python train.py --n_kv_head=4 --d_mlp=704 --norm_eps=1e-05 --positions="rope" --rope_fraction=1.0 --bias="none" --tie_embeddings=true --init_std_o=0.0811 --lr=0.00253 --beta2=0.98 --schedule="wsd" --batch_tokens=131072 --seq_len=256 --doc_mask=true --dataset="wikipedia_en"
Each number is 200 + 30 x the weight over its row's rms, rounded and kept within 0 to 999. Layers, rows and columns count from 0. The size before them is the row's rms in percent of the matrix's.

# layer 6 MLP gate, 704x256, rms 0.0944, rows 552-578, columns 0-255
099,171,190,194,243,203,219,210,257,174,178,150,162,157,210,195,200,197,210,163,164,189,220,211,183,226,212,181,194,184,195,205,232,186,105,243,155,163,140,191,166,205,212,222,156,212,193,179,215,195,178,203,260,195,204,169,240,203,188,190,169,197,227,235,243,202,179,223,230,206,241,216,229,215,213,281,210,204,172,214,196,149,241,232,181,192,241,197,238,194,195,203,237,207,164,239,241,191,268,211,176,192,264,226,225,207,214,269,207,237,190,235,215,189,195,179,227,227,160,151,255,222,228,227,222,240,181,197,238,124,176,148,178,176,196,202,245,216,188,170,195,271,181,156,174,155,155,262,173,152,206,227,165,229,191,210,233,140,142,190,256,252,202,189,173,215,175,179,184,211,211,237,214,192,178,199,234,182,210,174,250,209,199,260,214,237,174,178,207,227,144,133,222,201,193,203,215,163,229,177,222,188,219,185,226,229,159,221,206,213,125,205,231,165,173,203,199,218,197,217,214,217,216,202,191,173,234,207,255,211,182,228,169,214,191,214,186,201,202,238,172,235,192,202,223,190,168,197,214,189,166,246,158,185,222,224,148
100,249,191,175,243,223,225,169,162,218,208,207,184,227,154,170,211,254,245,240,249,203,242,218,183,194,206,230,215,223,198,214,130,207,190,215,192,192,195,230,204,237,189,202,210,253,194,188,182,221,199,257,176,115,192,180,202,155,147,164,208,174,220,170,182,238,264,207,176,224,190,244,193,224,200,178,186,184,239,174,191,220,188,232,191,166,171,189,196,187,195,201,236,220,246,159,192,212,250,244,212,132,212,188,215,148,233,200,234,191,229,179,198,207,231,180,224,207,252,232,157,199,212,197,152,226,229,215,192,139,250,200,203,208,155,203,212,225,175,224,178,236,225,205,232,213,200,206,221,213,236,234,218,224,260,216,211,166,137,155,183,214,229,197,162,213,189,196,180,242,198,234,196,222,189,161,145,223,178,174,210,187,157,187,173,158,180,277,206,198,172,209,166,169,200,222,201,126,210,159,147,222,237,189,188,229,184,185,189,184,163,261,216,214,241,206,204,222,171,209,108,135,228,227,235,168,205,209,252,209,189,171,168,232,192,200,204,182,144,215,153,229,176,203,215,177,164,205,191,154,179,204,159,149,257,185,175
105,198,244,207,223,190,208,153,248,188,182,192,250,204,204,235,207,201,268,220,241,192,185,196,151,281,200,218,226,223,169,194,218,205,199,243,252,249,219,156,207,149,164,182,221,238,254,187,276,202,215,233,232,170,207,231,239,216,193,210,187,193,205,205,186,175,183,250,193,211,190,245,173,167,148,179,218,198,137,165,205,176,249,182,183,229,240,192,185,186,206,189,156,228,193,236,243,162,247,206,228,253,197,190,202,233,210,176,193,254,233,245,196,242,228,150,191,212,265,134,200,223,229,166,204,192,245,177,174,175,178,208,201,215,214,163,149,194,139,191,230,180,156,235,197,144,126,195,190,174,280,190,202,162,170,219,227,175,244,190,156,254,217,225,193,202,196,190,185,182,173,216,217,191,214,219,128,183,230,168,174,253,150,225,206,184,220,248,169,198,167,251,249,210,218,178,207,161,159,194,202,179,196,226,188,208,168,193,194,196,183,223,210,207,183,194,196,225,259,206,221,228,213,249,196,207,243,258,203,211,232,166,172,176,202,190,184,237,141,192,186,233,203,164,199,184,158,176,207,200,182,218,211,212,173,209,206
103,227,197,220,196,193,214,199,164,203,223,191,152,207,159,214,215,208,248,238,169,188,153,183,219,214,241,195,186,209,168,248,236,211,229,191,199,244,215,226,214,210,157,159,186,234,193,195,194,210,192,218,236,171,197,254,206,229,252,227,176,234,248,185,214,203,245,232,186,182,174,227,174,121,214,242,221,216,193,191,159,237,166,211,193,234,184,184,199,154,237,173,219,200,218,221,146,139,259,254,184,214,211,228,173,146,177,154,204,195,232,183,160,210,219,164,187,224,191,214,182,264,194,213,194,253,235,157,249,199,154,196,222,216,192,188,201,141,172,183,210,173,221,164,216,197,206,207,207,151,239,186,171,227,189,237,223,209,216,208,161,170,190,217,206,226,179,161,198,142,175,258,167,225,174,229,194,170,183,171,227,187,149,158,178,168,187,175,211,194,185,207,229,147,211,214,196,193,163,117,233,167,145,200,173,244,237,156,183,163,157,243,204,210,158,237,232,218,201,197,181,164,231,245,191,177,211,188,179,241,220,199,186,222,166,148,157,180,181,269,180,203,160,175,262,237,147,185,184,251,143,207,168,189,185,254,213
101,198,204,225,205,277,236,163,216,156,194,201,231,216,207,165,155,269,239,231,221,175,150,194,182,206,234,193,182,231,242,184,192,192,173,205,160,179,223,246,215,172,151,173,198,201,215,157,224,214,161,208,186,207,174,271,193,230,195,163,215,211,175,222,194,148,218,155,181,235,198,194,161,211,274,205,191,217,184,170,138,199,171,211,218,192,164,233,287,217,163,204,216,189,200,207,209,213,213,172,251,208,200,166,175,176,197,172,227,183,200,224,145,193,191,222,201,186,205,233,207,194,172,225,192,216,216,246,284,256,182,169,197,156,158,209,232,176,227,212,193,168,205,222,192,189,201,243,174,183,188,196,193,193,147,195,178,137,222,237,178,142,184,160,200,214,219,173,191,215,248,197,164,206,186,204,164,225,221,265,166,140,170,180,197,217,236,230,188,221,201,237,157,185,228,225,189,185,149,188,195,228,123,151,158,163,223,140,205,197,222,206,180,166,226,206,134,165,177,191,223,216,204,200,211,205,182,226,207,173,229,229,222,243,176,258,187,210,180,213,189,249,221,180,179,199,212,265,209,247,150,139,187,153,208,236,176
100,214,224,194,224,182,221,237,199,213,179,149,237,179,211,187,197,197,207,245,254,158,187,217,261,220,193,211,215,177,191,166,201,211,159,190,254,224,169,172,159,179,240,136,152,160,207,165,182,186,133,186,196,198,187,183,175,220,165,176,185,224,278,183,191,211,169,227,218,206,215,236,210,238,196,213,245,205,199,154,154,173,223,179,233,175,201,203,179,239,148,237,197,283,169,182,209,172,240,189,194,177,209,206,170,210,276,191,185,184,237,203,214,186,191,210,216,212,180,212,213,199,257,191,185,210,265,214,222,172,201,167,174,207,161,172,162,163,156,231,215,204,208,219,176,180,204,282,189,259,223,171,182,158,242,234,227,241,200,262,213,194,178,181,192,176,230,179,208,162,198,183,145,215,172,196,158,205,200,153,217,197,208,169,252,166,201,185,175,171,235,211,194,201,226,221,192,235,216,191,180,200,281,150,224,216,222,172,249,205,171,238,193,130,179,198,212,220,246,132,189,187,232,210,171,220,219,207,181,268,250,222,213,223,203,224,189,179,136,220,256,189,213,200,252,197,163,166,234,206,244,226,243,222,200,217,181
100,239,198,216,235,241,139,227,221,159,174,180,178,229,214,214,190,272,213,213,185,180,227,244,238,170,169,238,184,229,221,247,236,201,207,248,181,215,216,228,174,191,176,228,181,212,174,194,215,208,202,207,192,158,167,284,197,196,189,243,237,185,199,153,139,238,211,239,211,244,181,189,215,174,265,207,222,216,191,221,215,132,195,176,192,217,112,123,144,224,240,190,147,207,181,245,198,193,184,177,245,188,214,167,254,218,144,187,206,218,192,225,190,209,190,216,207,201,227,253,209,179,236,163,199,208,255,184,257,184,168,230,227,202,192,229,181,199,144,176,233,206,175,198,185,200,205,160,205,175,228,192,229,251,221,241,247,171,196,204,171,188,228,219,158,189,184,179,171,271,201,237,185,145,213,192,200,162,196,177,213,197,237,203,192,145,175,232,166,236,215,160,227,203,169,165,223,192,180,201,250,145,176,189,190,207,196,156,202,196,213,218,165,197,237,245,212,218,204,194,190,232,205,209,240,198,162,234,237,253,163,188,244,206,213,169,192,229,178,194,270,198,177,187,249,240,172,150,156,212,193,165,216,186,225,163,217
104,178,239,234,238,175,166,218,232,225,202,238,223,223,158,183,194,199,181,237,175,187,156,173,178,224,232,206,226,225,165,167,216,221,255,237,168,209,177,162,210,202,166,149,206,194,225,264,263,192,172,232,248,210,173,217,245,170,225,220,239,186,208,194,242,192,165,222,202,238,146,217,241,182,224,201,166,213,160,212,175,162,230,155,202,138,190,206,152,172,176,210,212,228,187,207,201,208,170,224,222,222,155,250,191,166,194,140,199,218,217,187,197,197,221,181,127,203,223,142,175,227,250,202,222,239,239,203,213,176,183,221,220,199,220,180,249,186,188,156,218,193,173,192,173,161,179,217,190,183,211,233,144,226,193,172,208,157,163,200,212,151,214,195,145,186,214,191,170,204,201,169,162,218,190,163,224,200,217,193,181,152,163,162,249,232,175,225,213,119,195,191,186,153,213,201,201,240,194,186,205,243,199,224,191,215,140,213,248,221,193,208,185,235,174,164,202,134,262,237,190,150,255,209,225,238,172,184,227,215,214,181,190,192,185,195,214,111,203,195,163,244,257,169,152,238,208,181,247,198,155,236,174,230,234,227,188
097,206,248,222,260,220,205,215,201,175,186,202,257,253,182,197,180,239,210,206,210,192,240,202,240,226,166,177,257,201,187,178,143,238,238,210,173,194,167,226,185,142,122,180,193,199,203,168,210,253,226,194,144,233,136,216,238,236,196,192,190,183,225,160,238,213,187,206,188,185,215,178,221,159,252,200,204,220,223,235,186,204,149,260,173,217,223,195,175,155,207,229,229,184,213,165,194,189,159,164,182,185,207,175,183,185,173,174,230,214,196,166,155,174,231,257,195,149,235,205,223,273,242,277,162,196,189,238,189,151,196,203,209,201,134,183,160,237,185,182,202,239,252,234,169,207,216,259,141,179,192,156,225,177,203,161,191,208,215,210,167,169,185,216,223,207,206,178,168,215,209,179,185,193,211,217,207,269,153,199,217,226,211,196,212,166,156,224,178,213,179,234,244,185,215,266,248,229,161,196,191,183,198,211,195,212,236,203,255,214,231,220,194,200,144,215,209,145,186,250,181,212,188,213,262,240,157,248,205,192,160,170,226,180,156,231,222,210,196,207,161,235,231,219,196,174,172,170,180,239,199,238,180,202,234,216,190
090,218,232,183,211,255,179,217,191,229,199,223,214,189,208,217,183,220,205,210,193,226,184,157,219,187,162,199,225,214,235,197,197,212,199,183,230,171,188,169,244,186,156,137,197,178,143,240,197,173,184,249,216,232,167,182,197,197,154,146,244,190,168,172,188,170,208,230,161,215,174,185,248,211,145,249,216,172,205,201,219,216,234,170,212,218,234,171,185,184,162,218,157,224,181,173,198,197,209,203,212,224,237,190,224,202,263,197,194,229,237,206,189,222,223,218,232,228,138,193,224,224,190,237,196,197,198,229,135,191,239,194,196,159,170,249,219,172,229,224,191,175,150,181,196,155,207,246,171,220,203,166,186,187,171,209,183,207,260,226,195,149,258,232,164,213,219,230,212,216,230,164,202,213,288,148,174,242,183,217,165,199,165,242,202,173,236,210,241,186,218,244,145,287,251,228,192,238,175,184,175,183,195,199,209,183,199,207,139,194,135,236,238,249,189,255,246,167,214,164,205,225,250,180,244,195,212,197,237,177,224,165,167,225,169,243,181,251,180,242,151,241,178,191,212,191,203,152,232,196,220,187,194,222,199,264,245
101,176,199,229,224,257,222,180,208,231,211,223,252,209,217,163,141,193,164,233,249,195,202,151,193,217,232,235,191,176,220,184,186,145,216,234,195,219,215,234,205,248,184,153,135,219,195,204,204,211,167,177,153,252,159,254,235,235,220,171,184,193,220,202,173,209,175,225,167,259,206,161,172,162,184,235,226,190,214,235,225,207,210,240,140,236,186,196,172,128,200,171,220,217,176,199,233,196,210,174,184,222,218,215,192,234,216,238,200,240,221,235,200,163,176,163,226,260,232,165,158,202,202,224,146,256,204,201,225,242,179,227,216,199,167,252,154,187,207,197,193,234,173,184,226,172,215,204,136,239,186,152,259,240,197,229,139,225,167,177,226,240,202,235,202,230,219,211,219,193,193,164,184,175,232,180,204,244,197,225,205,167,206,180,242,175,143,249,183,164,196,218,261,171,143,217,219,166,182,192,203,194,146,210,235,193,181,227,208,214,208,255,211,127,177,185,167,192,151,244,197,168,214,207,222,149,164,218,219,215,149,171,223,244,188,174,218,184,189,253,207,230,187,226,205,191,186,191,227,144,188,182,175,221,225,252,190
100,205,182,186,193,228,231,161,216,208,185,157,176,208,166,217,138,199,278,226,219,143,236,163,249,154,216,203,181,207,281,224,178,160,201,222,194,267,303,183,188,227,208,179,216,204,210,215,217,191,175,180,205,179,194,258,260,168,164,209,207,222,225,126,209,194,216,188,203,186,161,196,229,230,214,204,155,130,191,210,129,255,258,209,170,172,238,223,201,177,190,213,241,167,215,159,227,168,196,147,176,221,203,199,166,167,285,182,147,238,164,271,195,212,242,212,229,152,212,197,208,224,192,144,195,185,255,192,195,188,243,185,184,208,220,230,207,220,203,197,186,167,184,206,253,242,185,208,214,217,206,182,193,213,208,166,180,177,187,248,210,195,212,208,169,230,209,195,224,176,186,194,225,254,241,246,219,219,176,196,218,175,183,218,153,231,199,216,188,206,183,198,220,189,188,173,233,216,204,207,190,157,217,192,249,245,197,191,198,188,200,242,215,179,239,191,121,238,234,210,165,246,215,202,183,207,192,205,206,223,236,210,213,195,194,170,209,180,218,165,185,201,204,263,187,193,167,177,179,189,130,238,182,207,207,271,202
099,183,150,193,234,196,235,169,248,158,238,253,248,222,224,164,221,188,168,191,162,167,127,235,176,141,157,183,188,169,203,201,200,220,194,214,187,168,184,239,149,206,220,203,134,219,153,217,219,259,190,216,206,211,173,192,265,203,170,204,220,189,173,172,214,225,145,214,203,166,169,194,218,249,181,225,198,223,225,184,197,208,206,243,244,220,158,185,191,242,233,202,179,221,214,241,189,145,229,136,160,215,200,159,211,211,158,157,237,214,208,267,190,195,170,162,160,202,232,215,220,180,230,239,162,253,197,217,227,191,229,189,157,248,172,180,212,248,204,247,188,185,131,162,239,217,196,177,227,226,201,197,201,186,213,216,220,185,184,222,173,172,212,188,222,140,157,161,135,228,194,247,179,201,221,208,156,257,264,211,154,226,202,176,172,218,156,226,217,225,203,261,205,217,187,218,226,204,219,183,192,180,198,123,203,216,207,173,188,199,208,248,241,166,231,183,194,243,250,217,197,165,170,198,196,250,171,194,214,202,202,196,215,206,160,216,244,192,183,216,226,227,199,219,238,135,184,180,216,200,169,212,250,204,203,255,207
099,250,184,179,206,189,177,231,260,152,224,181,186,217,180,138,218,211,190,218,181,164,195,210,202,171,194,223,141,229,166,229,199,236,217,229,184,163,220,199,171,195,218,224,206,223,190,207,186,163,225,204,158,217,178,145,204,221,178,221,151,186,144,231,242,194,236,194,219,263,179,226,225,230,246,275,164,150,190,185,214,182,226,184,225,154,153,184,191,150,170,192,223,205,156,190,166,175,205,185,231,169,203,215,220,166,232,250,212,178,220,241,182,205,176,203,161,210,226,222,161,208,186,173,171,195,223,236,178,203,170,215,219,187,235,122,254,158,177,226,182,244,191,181,196,234,205,238,195,251,236,210,206,212,189,193,217,196,193,241,232,193,220,223,199,168,180,184,238,221,309,227,184,239,278,172,213,193,194,221,192,168,201,189,197,184,179,174,217,166,203,231,148,207,168,176,224,175,177,193,206,136,236,194,232,244,179,164,250,131,186,174,159,205,188,245,211,178,193,197,221,217,249,226,181,240,206,193,182,184,259,154,179,205,233,168,192,169,189,185,177,239,196,247,188,170,95,193,218,179,225,171,193,236,224,206,194
101,184,249,258,253,237,208,217,222,201,225,182,176,237,184,227,168,193,268,216,150,212,199,218,181,193,198,204,253,222,179,177,165,163,190,203,188,202,174,195,169,167,135,193,214,220,207,188,212,191,231,219,171,165,173,213,183,203,216,235,157,243,194,162,200,247,233,272,251,198,218,205,200,232,197,194,204,228,205,217,164,148,199,200,189,223,200,211,219,151,252,212,236,196,294,191,169,198,239,184,173,219,176,224,194,210,255,114,202,238,238,220,152,186,176,223,234,204,259,200,184,184,243,188,230,211,235,223,230,162,215,187,210,231,176,215,242,160,211,167,192,224,180,246,236,188,179,226,232,178,279,208,220,224,207,227,177,201,264,235,217,161,178,211,193,209,201,232,201,183,212,201,188,231,198,212,176,209,235,121,192,230,216,210,221,193,253,154,209,240,182,227,234,181,198,220,151,245,186,169,141,175,170,182,189,216,190,192,192,127,177,215,162,239,202,194,195,204,202,218,204,227,200,226,122,249,216,161,236,210,202,194,228,205,238,229,257,195,162,207,239,204,175,270,241,167,170,218,193,247,229,213,200,210,174,207,175
099,211,174,225,218,268,168,160,260,177,198,209,224,179,249,172,195,227,183,158,159,161,142,169,239,207,197,206,186,165,192,190,190,187,181,163,173,191,172,216,204,178,169,243,201,216,184,171,196,197,242,197,168,210,177,201,193,204,211,169,181,186,215,173,220,161,255,217,206,237,207,257,230,174,166,204,193,201,136,214,183,245,182,239,186,155,250,218,223,176,205,223,243,170,200,183,184,153,234,186,245,170,182,252,201,184,254,184,199,221,229,219,214,153,277,215,183,177,218,172,215,216,190,237,211,206,161,212,212,152,215,240,162,228,234,255,199,179,192,237,207,191,227,188,121,156,200,183,235,226,234,209,225,218,179,191,210,168,223,232,160,191,201,225,160,149,206,213,215,134,184,197,142,178,192,174,236,172,176,218,238,163,242,261,184,213,223,203,168,215,150,209,209,212,177,165,185,211,190,154,230,246,204,157,242,161,221,229,204,187,180,168,153,220,171,129,207,214,250,232,186,181,211,218,145,202,161,170,184,214,230,171,183,185,183,191,185,162,187,193,228,165,178,159,172,247,157,142,270,185,177,180,254,185,152,202,205
094,143,260,228,192,178,171,185,178,178,197,182,201,189,174,162,131,236,250,168,197,150,181,189,235,208,225,178,133,179,172,188,150,211,182,162,226,198,235,247,167,189,260,171,164,199,232,203,202,185,201,163,201,168,178,151,175,176,238,186,171,154,197,202,206,246,220,215,139,184,209,182,232,241,192,260,182,208,226,225,157,180,241,193,184,243,217,129,203,148,229,255,192,180,213,187,201,169,198,200,234,195,179,227,167,193,203,236,168,190,214,214,202,196,213,239,195,139,167,143,182,181,177,201,196,239,202,147,226,161,193,169,191,176,137,237,189,178,191,206,218,218,193,227,225,208,194,208,188,188,205,172,197,171,196,222,204,213,237,132,190,149,207,185,226,179,143,180,192,200,229,134,201,189,289,178,237,167,194,233,177,223,200,202,237,201,209,251,143,206,154,175,231,201,169,153,238,181,144,173,151,218,185,195,198,282,231,154,165,203,207,198,203,174,215,242,215,244,229,194,155,197,186,165,188,247,230,186,203,219,256,163,196,188,178,187,265,227,228,233,170,186,189,199,191,200,168,177,191,192,171,244,209,204,204,178,198
101,180,171,217,210,273,138,199,226,221,202,180,177,177,196,205,198,238,191,176,221,187,200,181,179,218,225,204,204,206,235,202,217,202,211,195,183,215,218,195,211,214,193,197,238,225,219,172,183,161,192,228,163,202,218,219,187,247,224,173,210,173,222,133,196,190,197,234,201,253,167,183,195,156,200,190,194,130,176,227,214,211,164,193,196,194,198,219,219,224,195,237,151,231,248,169,232,195,195,195,153,276,171,219,225,244,234,224,180,200,218,228,183,227,280,194,222,242,185,233,199,213,211,252,148,247,201,201,216,199,189,215,202,221,237,203,143,178,215,219,183,219,161,232,164,177,222,189,183,181,227,245,290,217,208,246,237,177,219,189,197,227,166,211,175,197,223,232,210,182,183,258,262,220,138,189,194,201,206,186,153,135,207,226,208,166,167,267,157,195,212,209,237,238,173,191,219,205,197,89,204,246,221,253,178,175,211,183,207,221,218,196,157,212,138,169,233,190,192,183,183,177,212,151,214,220,241,189,208,254,256,213,195,186,169,167,237,223,199,222,174,165,176,200,197,221,205,189,182,202,172,189,185,212,242,316,246
105,170,240,220,210,258,163,197,202,205,225,186,206,240,211,170,218,216,174,237,188,173,155,147,178,227,211,223,168,213,183,237,181,185,175,158,182,233,198,236,211,180,167,229,218,199,187,213,232,204,214,240,172,171,177,225,214,176,190,163,212,197,227,168,200,216,217,149,151,230,152,219,140,215,228,222,177,164,183,256,211,144,226,195,184,210,163,147,168,211,219,206,231,153,219,198,193,196,251,185,202,184,221,177,195,210,195,226,224,251,187,238,151,196,168,158,237,226,220,232,150,242,201,171,253,222,216,214,244,178,144,229,227,166,176,216,190,180,196,179,206,185,195,216,177,171,235,197,296,222,237,201,262,251,206,160,149,195,218,211,161,168,243,210,135,145,226,217,196,249,271,209,202,220,179,161,218,233,153,164,199,192,228,176,210,188,177,243,186,196,142,187,203,197,183,151,219,207,235,225,224,183,196,174,199,190,169,191,158,195,181,198,121,268,178,166,182,200,157,203,185,227,171,198,212,219,217,195,219,224,216,196,196,213,253,172,185,220,202,231,238,267,210,199,180,198,183,242,240,248,182,154,179,154,223,180,135
099,213,204,212,244,263,214,206,216,178,258,171,147,244,229,193,206,221,176,189,209,145,182,227,220,203,192,202,194,173,224,222,247,194,195,201,229,179,233,225,211,137,190,195,211,189,222,208,194,211,144,178,184,197,135,233,250,189,216,207,231,224,148,191,226,216,237,229,162,192,186,203,234,231,179,205,180,134,207,187,190,210,255,219,169,190,220,238,180,191,280,228,170,182,208,164,191,188,245,207,140,214,220,202,174,221,242,165,224,208,221,205,205,231,194,227,208,207,195,180,196,202,185,131,241,193,170,192,237,189,207,233,176,201,184,171,215,242,186,237,189,212,150,132,246,197,195,266,176,201,155,220,175,245,202,215,214,215,146,205,191,183,217,238,159,186,260,160,219,216,190,241,175,177,215,182,190,224,218,249,239,202,164,156,203,148,203,211,195,210,196,188,172,246,234,218,276,174,181,206,186,234,157,151,181,226,222,191,197,210,166,162,213,175,246,108,175,173,224,173,152,156,206,191,193,239,161,222,221,191,154,228,186,283,158,197,216,215,168,263,241,194,189,220,192,213,178,147,212,167,159,223,194,211,160,210,225
098,181,192,142,195,227,182,152,214,152,216,142,223,194,152,179,194,243,200,184,171,195,181,215,208,254,206,245,207,226,138,218,199,188,167,210,209,221,209,187,184,206,142,202,179,193,248,209,238,189,177,200,246,217,215,212,195,174,227,171,157,227,250,223,160,214,169,225,243,196,164,193,167,227,205,195,151,196,177,213,198,182,155,208,239,131,186,177,181,220,269,215,158,131,129,234,213,206,231,251,205,202,178,172,202,228,211,198,176,255,277,163,120,139,136,188,216,195,265,203,215,220,229,187,209,221,222,136,208,169,140,234,202,223,251,232,185,164,192,197,188,152,206,206,195,209,236,189,171,162,192,174,226,119,218,206,173,158,169,275,207,171,177,219,163,209,210,251,233,235,223,201,190,200,215,188,205,211,183,198,180,227,200,225,158,212,206,157,214,194,235,201,171,180,236,214,216,199,148,200,231,231,226,158,183,231,168,199,189,210,182,223,218,241,170,186,217,217,178,204,174,238,215,157,206,204,280,151,215,210,220,223,235,179,176,174,217,208,198,216,154,226,204,170,226,199,185,190,165,230,229,184,212,173,177,198,209
103,185,204,239,226,217,226,182,213,176,212,120,160,229,181,118,210,179,161,249,213,222,195,237,203,195,203,205,226,167,198,198,189,175,246,222,159,191,217,196,226,236,176,147,191,199,202,218,235,236,187,184,206,144,182,139,187,199,194,181,140,208,210,188,170,256,225,150,255,235,232,207,194,198,203,250,260,186,163,229,187,239,172,214,241,146,176,203,223,222,224,185,203,168,220,232,231,137,215,206,239,219,147,250,177,142,175,201,205,246,252,228,227,196,187,195,202,171,181,234,187,193,222,187,260,154,189,190,190,202,231,262,167,194,195,245,167,212,216,186,187,264,218,196,170,174,195,198,217,199,246,143,188,215,227,239,148,202,180,218,163,170,210,166,216,212,147,150,198,223,210,241,194,186,227,207,170,215,234,223,239,185,214,192,162,176,222,240,200,235,189,202,270,187,214,178,217,192,203,224,192,260,166,184,198,172,213,190,236,149,229,147,172,217,185,151,233,233,192,153,207,224,189,244,250,137,204,120,230,204,183,182,157,241,248,211,172,168,207,174,205,199,197,191,214,239,202,217,202,190,227,200,207,204,195,173,239
100,228,201,236,248,234,221,213,189,203,240,215,201,219,190,228,197,218,235,203,192,199,181,187,171,228,171,266,222,217,189,211,234,227,166,210,133,172,179,155,211,173,176,171,185,187,258,161,260,184,237,220,214,214,193,145,209,206,251,210,200,220,237,256,208,177,166,226,168,187,191,182,191,215,166,171,154,175,213,154,177,182,198,199,147,251,187,211,216,266,175,227,196,231,266,222,221,202,177,168,250,232,211,149,194,215,163,134,178,229,198,166,206,176,197,276,211,264,203,214,203,170,201,220,176,238,207,201,224,176,191,169,222,212,243,135,193,176,230,161,202,242,192,217,150,179,175,261,226,173,261,247,161,217,205,214,219,222,222,166,212,227,219,176,154,185,198,146,226,165,216,186,159,246,210,171,207,192,153,172,208,186,217,202,193,222,202,216,214,175,255,245,202,176,211,173,225,183,238,129,209,244,204,175,161,202,159,193,224,213,191,172,144,225,226,165,214,192,191,170,223,157,247,208,216,194,200,171,190,231,221,187,161,222,153,212,198,185,204,256,216,199,220,181,247,226,231,165,210,164,160,186,286,178,192,215,239
103,218,169,181,248,146,145,210,186,180,246,218,176,218,232,198,225,163,232,189,213,157,217,184,226,202,144,216,255,214,164,183,182,172,226,192,180,234,176,206,170,199,156,171,172,172,218,234,230,191,226,203,198,216,143,211,241,200,146,178,196,212,191,196,193,131,192,231,179,241,211,223,237,208,190,146,144,150,187,231,152,131,226,200,174,212,218,140,227,165,172,199,238,162,204,210,178,146,219,223,195,200,217,176,248,197,233,174,230,202,220,205,209,249,233,189,149,192,194,219,247,195,209,195,206,255,227,209,189,161,200,130,183,204,189,177,173,242,219,213,169,216,144,172,183,216,215,256,246,186,231,165,195,199,209,203,176,189,216,201,253,217,196,164,200,206,251,198,218,185,185,151,161,277,205,215,249,192,186,220,193,255,192,159,162,237,207,203,214,238,236,231,184,176,179,214,197,186,219,170,212,192,177,150,205,207,169,192,214,197,247,169,166,168,212,197,250,217,217,208,249,220,178,203,188,264,205,225,213,232,156,233,229,217,229,221,166,223,172,172,191,252,228,220,238,119,199,231,159,186,194,191,245,169,255,267,226
096,248,183,204,228,186,216,208,226,165,162,193,179,210,214,185,200,237,224,228,172,233,262,218,197,203,243,259,195,229,178,185,229,201,189,201,214,172,213,181,170,265,166,139,171,136,177,188,214,162,216,213,216,186,179,248,200,175,210,194,114,190,239,216,153,240,224,225,162,241,189,213,192,238,150,242,200,238,158,209,218,231,254,227,193,177,209,189,177,194,179,199,202,279,180,182,159,157,182,188,166,152,214,159,210,215,289,211,178,203,239,231,200,239,212,210,176,143,207,214,244,177,235,204,179,167,187,195,205,193,218,254,200,241,266,220,202,214,198,201,197,208,161,164,211,232,192,167,195,221,231,219,179,191,206,227,212,189,219,137,103,234,167,201,190,195,224,153,222,190,157,160,226,206,215,225,154,193,189,202,253,206,205,160,214,178,195,199,193,243,227,197,224,155,239,225,207,185,130,183,199,187,263,162,217,150,175,194,185,236,213,221,199,164,249,215,184,195,187,141,204,198,221,157,208,227,252,196,205,234,217,218,181,198,224,203,200,195,193,202,189,208,250,209,161,180,225,203,163,199,234,186,220,115,177,195,253
101,210,202,189,217,252,227,173,220,168,234,226,186,239,210,197,200,255,160,190,193,165,181,203,210,178,185,182,189,174,176,149,139,186,181,192,185,225,238,204,212,230,201,197,211,246,148,163,213,193,241,195,207,186,173,147,194,190,216,262,210,153,197,212,218,181,226,208,185,256,204,213,200,144,195,210,237,169,200,210,138,191,165,173,206,217,190,199,169,226,211,221,274,137,225,239,154,194,241,196,246,220,259,167,195,155,212,221,280,185,263,189,145,253,176,187,197,181,224,241,146,209,173,167,163,176,199,208,240,155,168,159,201,205,237,145,191,195,184,188,161,251,213,132,224,166,197,191,218,175,197,208,193,250,190,185,198,209,173,200,178,177,226,186,152,214,193,248,166,161,212,141,200,227,273,201,220,200,230,175,185,248,225,193,220,198,154,238,206,227,196,215,200,167,171,223,202,188,176,195,251,203,185,251,245,236,204,224,220,172,164,175,162,232,156,193,205,204,176,220,198,209,192,243,245,218,209,182,197,229,231,232,175,191,232,144,221,190,251,264,201,225,210,211,198,139,160,147,196,205,172,210,244,196,189,205,254
101,229,197,235,222,209,238,157,175,173,150,122,212,217,205,175,208,187,165,265,172,162,174,202,192,229,233,219,172,250,205,159,227,145,162,249,243,260,239,211,181,145,219,234,217,181,216,179,181,207,192,161,196,183,200,197,194,252,205,207,187,146,236,236,166,233,247,203,176,185,197,206,187,226,203,194,204,232,206,203,185,214,201,200,213,221,211,153,190,216,231,195,269,212,198,257,209,192,204,248,157,217,210,246,169,255,163,253,176,224,200,235,167,210,240,197,216,223,177,224,219,163,194,177,203,195,242,219,246,219,188,228,207,179,179,220,231,230,199,185,192,199,149,176,187,188,142,171,214,199,220,199,190,187,269,213,203,135,182,198,208,203,177,201,191,205,213,200,192,160,188,132,211,242,216,173,160,151,203,203,209,214,207,175,215,174,247,205,211,179,237,223,191,174,158,203,249,184,144,209,232,234,228,210,202,216,216,192,157,224,223,185,171,218,171,165,283,182,176,167,175,267,227,265,177,191,150,259,233,263,227,186,213,241,232,242,202,226,276,248,177,226,229,202,178,189,153,217,189,206,248,205,212,231,207,207,240